{
  "n_layer": 8,
  "norm": "rmsnorm",
  "bias": "none",
  "init": "trunc",
  "warmup_steps": 83
}
Each number is 128 + 32 x the weight over the matrix's rms, rounded and kept within 0 to 255. Layers, rows and columns count from 0.

# layer 4 MLP gate, 1536x384, rms 0.257, rows 1511-1535, columns 128-159
[[ 73 112 134  82 143  76 105 116 105 117 143 155 148 173  80 132 147  83 145  87 113  98 131 155 133 157 134 133 140 116 114 151]
 [123 180 132 115 149 107 157 136 148 193 156 157 112 117  58  79 106 105 109  85 107 107 156 142 136 165 103 110  72 152 128 144]
 [140 135 158  56  95  78 112 103 136 135 169 119 130 101 144 116 158 112 163 110 134 104 154 109 108 132 187 148 173 172 139 125]
 [135 173  89 171 167 131 111 117 159  92 120  83 188 134 123 162 145  76 115 147 134 114  77 111  44 160 123 161 168 144  99 127]
 [107  94 124 107 131 110  96 200 102 147 130 140 123  88  75 117 122 123  77 143  96 148  49  92  93 127 131 122 145 126 175 193]
 [158 114 145 123  88 158 115 156 165 146 164 174 172 129  71 144  80 115 142 100 142 173 100 170  95 150 130 111  90 179 126 141]
 [105 123 170  78 162 212 109 128 159 162  71 185  98  88  81 154 149 184 146  80 141  86 140 107 118 169 122 108 110 143 107  86]
 [146 152 115  90 113 138 154 146 208 146 118 149  87 126 138 118 141 157  44 168 142 171  85 143  83 134  96 174  97 114 177 144]
 [106  93 135 146  91 121 124  88 192 111 122 149 102 103 146 131 117 133 110 176 105  92  78 134 104 144 146 110 145 123 110 135]
 [143 149  97 123 190 126 147  83 115 138 112 130 164 100 136  62  73  68 171 151 126 114 147 169 154 137 184 134 155 119 130 130]
 [126 156  80 143 104 159 129 139 151 122 115 149  96 116 119  62 158 133 139 103 114 116 123 137 118 134 142  95 175 168 120 138]
 [145 120 133  45  80  78 106 137 154 181 130 117 129 119 153 131 124 156 144  62 133 174 162 146 184  80 129 124 112 105 172 117]
 [160 117 220  81  55 153 160 111 120  96 156 122  88 172 176 139 159 162 179 145  63 109 113 122  86 137 134 168 167  70 109 122]
 [175 160 137 140  63  72 106 121 106 171 119  82 119 122  95 176 130 106 142 118 169 111 132 119 198 146 100 104 159 109 133 102]
 [127 159 121 103 113  80 104 136  73 161 142 136 132 121 144 124  75 197  68  81 149 122 144 142 116 107 143  91 102 122 152 191]
 [143 182 103 101 169 137 175  96  99 117 115  89 144  81 113 101 137 129 154  98 152 130 167 130 125  77 126  89 152 112 136 102]
 [140  69 135 161 107  92 134 187  78 108  84  93 130 163 169 139 159 142  96  89 123 119 108  98 141 185  90 192 133 104  90 160]
 [126 132 138  74 119 155 212 148 135 124 184 131 126  98 109 115 150 134 118 140 105 120 165  93 140 167 119 111 134 124 119  85]
 [114 128  76 136 144 157 148 133  80 115 148 118 104 106 138 124  74 169 118 162 152 198 135 149 243 121 152 136  88  87 121 156]
 [132 107 168 171 107 100 185 114 115 185 116 151  93 157 158  90  81 142 108  96 118  54 101 134 134 166 129 178 114  99 148 173]
 [129 106  98 161 106 115 110 107 121  91 126 126  62 127 139  87 146  95 125  94 104 110 121 122 105 101 125 127 133 142 152 200]
 [122 155 109 151 131 200 131 162 186  98 144 163 161  79 127 193  67 124 107 134 152 167 111 132  92 166 165 194 122  93 150 124]
 [139 130 150 119 104 161 187 129 186  85 129 210 136 127 120 165  79 113 102 134 179  99 101  85 155 130  89 115 193 204 167 122]
 [123 146 126 133 126 131 133 144 158 173 164 170 135 140 148 185  82 188 150 130 115 166 154  97 107  78 147 127  97 157  85 139]
 [117 110 145  76  73  96 129 104 126 145 117  22 147 125 122 176 132 129 174 150 127 142 144 164  62 142 106 186 109 124 134 188]]
# layer 4 MLP up, 1536x384, rms 0.267, rows 1511-1535, columns 128-159
[[100 115 145 100 133 116 128 116 149 151 157  72 111 135 147 100 110 126 144  82  93 164  51  94 196  93 134 140 117  90 144  46]
 [147  61 180 136 189  88 111 139 148 190 119  99 166 206  81 130 143 143 143  99 170 120 153 130 116 101 193  71 111 181 125 219]
 [127 109 116 119 178 123  97 167  69 150 139  38 126  88 110 156 169 157 127 175 118 136 119  56 140 139 111 137 140 122 112 113]
 [182 133 152 173 148 141 128 153 103 177 139 160 187 114 177 173 163 149 130 117  99 139 173 135  84 147 133 158 158 113  96 102]
 [167 123 108  96 147 100 130  84 182 136 117  88 149  88 108 154 196 183 137 143 133 132 165 134  75  85 115  75 120  97  93 154]
 [183  80 113  37  77  48 168 163 183 121 106  96 110 126 139 145 131 169 174  54 147 121  86 129 134 151 136 142  56 107 116 135]
 [164 143 149  43  94  85 142  89 139 166 133 103 132 161 130  62  58 126  74  79 152  93 181  96 177 117 196 121 190  93 130 121]
 [180 173 169  79 135  84 152 132 154 142 126 172 100  60  95 146 124  95  98 107 118 140 158 173 159  67 159 137 152 103  84 114]
 [ 60 154 119 114 153 117  69 128 105 131 136 171 123 206 123 151 136 126 119 126 183 172 159  82 148 129  85 142 105 111 122  61]
 [139 121 166 139 107 161 108 168 133 120 122 158  95 144 122 129 186 126 128  70  99 105 186 176 103 105 153 157 182 142 141  89]
 [106 137 154 121 138 139 171 174  75 127 108 132 177 118  94  50 107 115 172 132 123 132 104 166 141  76 155 108 112 125 118  60]
 [106 106 142 126 127 173 137 123 114 115 110 142 112  87  88 130 181 139  65 113 118 171 172  72  94 130 150 168 162 146  96  59]
 [145 150 169  64 167 136 102 162 167 166  80 190 157 106 105 118 100 167 124  83 134 143 176  86 190 122 142 110 120 120 159 143]
 [155 145 131 119  93  72 122  98  76 143 122  81 163 131 161 154 128 140 139 145 111  54 118 112 156 143 162  91  97 126 120 149]
 [ 40 139  96 157 175 147 108 102 121  79  77  60 116 109 180 164 100  93 162 149 154 108  96 131 119 146 142 114 124 101 132 150]
 [135  97 106 139 120 183 139 168 134 153 151 164 162 113 156 155  94  88 128 145 126 156 142 131  84 174 108 124 137 144 169 133]
 [104 115  97 179 137 144 157 148 140 135 110 128 117 113  86 150 154 124 170  78 119  84 186  95 161 120  58 174 152 118 124 156]
 [160 124 170 154 127  86 116 144 142 115 115 134  92 128 111 101  86 164  72 116 114 172 123 152 117 152 131  98 151 135  82  85]
 [ 58 146 132  98 145 120 112 120 134 133 155  96 135 138  99 134  73 147  72  93 100 139 172 123 143 156 117 133 139  77  63 152]
 [158 118 145 143 111 170 166 169  89 123 214 147 135 162  69 135 126 120 117 142 162 138 165 111  96 100  95 184 146 149 139 132]
 [ 99 157 129  56 106 107 114 140  54 109 168 143 115 139 122 103 130 105  97 107  73 159 122 130 100 126 155 192  70 188 168 162]
 [146 136 138 149 119 118 150 173 118 156 147 118 113 199  67 142 182 139 121 184 147 120 156 138 196 151 156  79  61 130 113 166]
 [106 131 127 141  89  79  95 104 116 125  90 147 129 172 116 108 140 106 134 149 139 197 119 124 102  88 160 157 111 148 149  85]
 [113 178 136 137 142 154 127 130 129 126 153 140 175 102 138 186 101 180 142 113 153 164 149 150  66 109 101 123 117 103  82 153]
 [ 77  58 114 100  75 106 116 128 131 136 106 109  96 140 132 161 110 108 208 111 103 143  85 113  82  81  88 162 157 131  63 106]]
# layer 4 MLP down (transposed), 1536x384, rms 0.253, rows 1511-1535, columns 128-159
[[154 146 151 126 121 139 137 116 130 181 152 120  99 189 127 140 102 133  60 132 148 103 219  93 124 150 180 105 120 121 137  92]
 [143 138 101 152 137 149  62  85 198 162 118 133 154  95 156 132 106  77  76 149 131 114  79  98  88 163 140  77 178  91 147  80]
 [130  98 112 144 154 166 125  71 100 149 152 164 104 148  60  90 110 133  95 113 132 129  87 119 131  96 171 129 107 136 150  99]
 [118  76 129 154  83 125 131 100 131 149 109 117 116  70 129 131 144 214 179 218 142  82 142  83 153 142  90 161 147 146 179 128]
 [ 98  92 134  93 194 164 141  87  97 120 137 128 122 111 110  53 106 101 149 126  48 149  68 156 107 108 192 149 127 126 127 110]
 [137 145 146 133 125 124  94 147 154 174 137 140 197 189 175 108 162 103 100 167  70  82 218 134 116  96 100 107  96 159  67 107]
 [158 179 119 158 163 164  76 122 133 145  85 180 106 105  65  95  52 206 141 194 131 138 124 181 137 115  98  77 140 132 169 156]
 [ 92 134  95 114  92  94 144 136 125 176 142 176 123 106 156 106 181 176 132 121 133 143 196 159  99  91  96 130 122 150 152  71]
 [167  80 108 163  86 132 112 129 129 106 201 143 149 142 183 114  88 144 140 119  76 189 157  95 126 155  95 120 159 132 111 173]
 [161 140 135 118  95 149 120 119 136  69 135 120 151 128 153  87 112 131  95 120 121 193 149  83 137 128 114  94 109 124 118 128]
 [152 173 132  65  64 109 147  93 129 140 195 142 103 150 155  96 110 160  67  90 122 122 108  93 121 133 127  87 104 170 127  90]
 [186 160 148 181 105 131 102 166 117 126 149 123 148 137 107 142 153 113  63 111 130 106  85 150 136 180 175 139  75 174 164  76]
 [112 193 170 155 153 152 100 123 126 147  44 152 115  93 129 156 145 108 176  85 122  98 149 147 108 121 164 129 144 137 160 140]
 [ 70  83 148 169 100 129 119 120 149 152 148 152 121 145 161 122  81 146 163 143 141 204 114 122 124 121  83 124 161 127 132 119]
 [127 109 125 148 164 167 135  84 106 151 154  74 131 144 147 151 149 164 113 114 103 132 177 127 136 120 130 141 153 107 137  52]
 [ 93 120 146  99 112 132 121 173  97 121 143 186 141 101 112  98 113 145 136 160 176 163  88 101 127 118 123  73 131 182 131  63]
 [153  98 155 161 123 149 143 113 161 125 129 124  98 109 113 199  84 153 131  93 155 179 108 140 113 159 167 180 152 120 170 161]
 [ 72  91 148 105 179  83 145 136 167 119 160  80 124 154 144 130 171 168 170 104 181 155 147 138 173 150 150 124 134  86  93 137]
 [134 106 156 112 103 159 148 176 145 138 148  98 143  37 119 129  43 124 131 161 115 158 127 150 136 141 126 191 132 111 140 124]
 [135  91 129 167 131 121 139  85 119 146 136 191 116 142  91 150 110 126 109  76 177  85 113 154 115 101 140  88 158 100  63 103]
 [111 130 164 105 108  85 136 149  91 115  74  57 157  85 106 146 110 164 132 182 151 109 154  81  81 111  93 104 128 145 122 136]
 [152 155  90 171 114 140 132 120  96 142 140 107 102 131  79 165 122 153 170 152 167 110 131 104 115 187 152 131  72 174 128  88]
 [158 159 137 149 155 127 145 126 158 105 146 178  99 124 172 174 121 131 126 129 130 123 101 179 150 115 140 159  90  83 105 105]
 [173 116  81 178 134 155 125 115 131 111 114 142 148 134 133 135 146 137 118 186 119  76 123 134 130  95 123 137 150 119 122  98]
 [116 139 167 159  96 170 104  63 100 143  97 110 104 148  79 116 119  84 162 169  94 159 123  91 121  95 142 184 108 112 143 159]]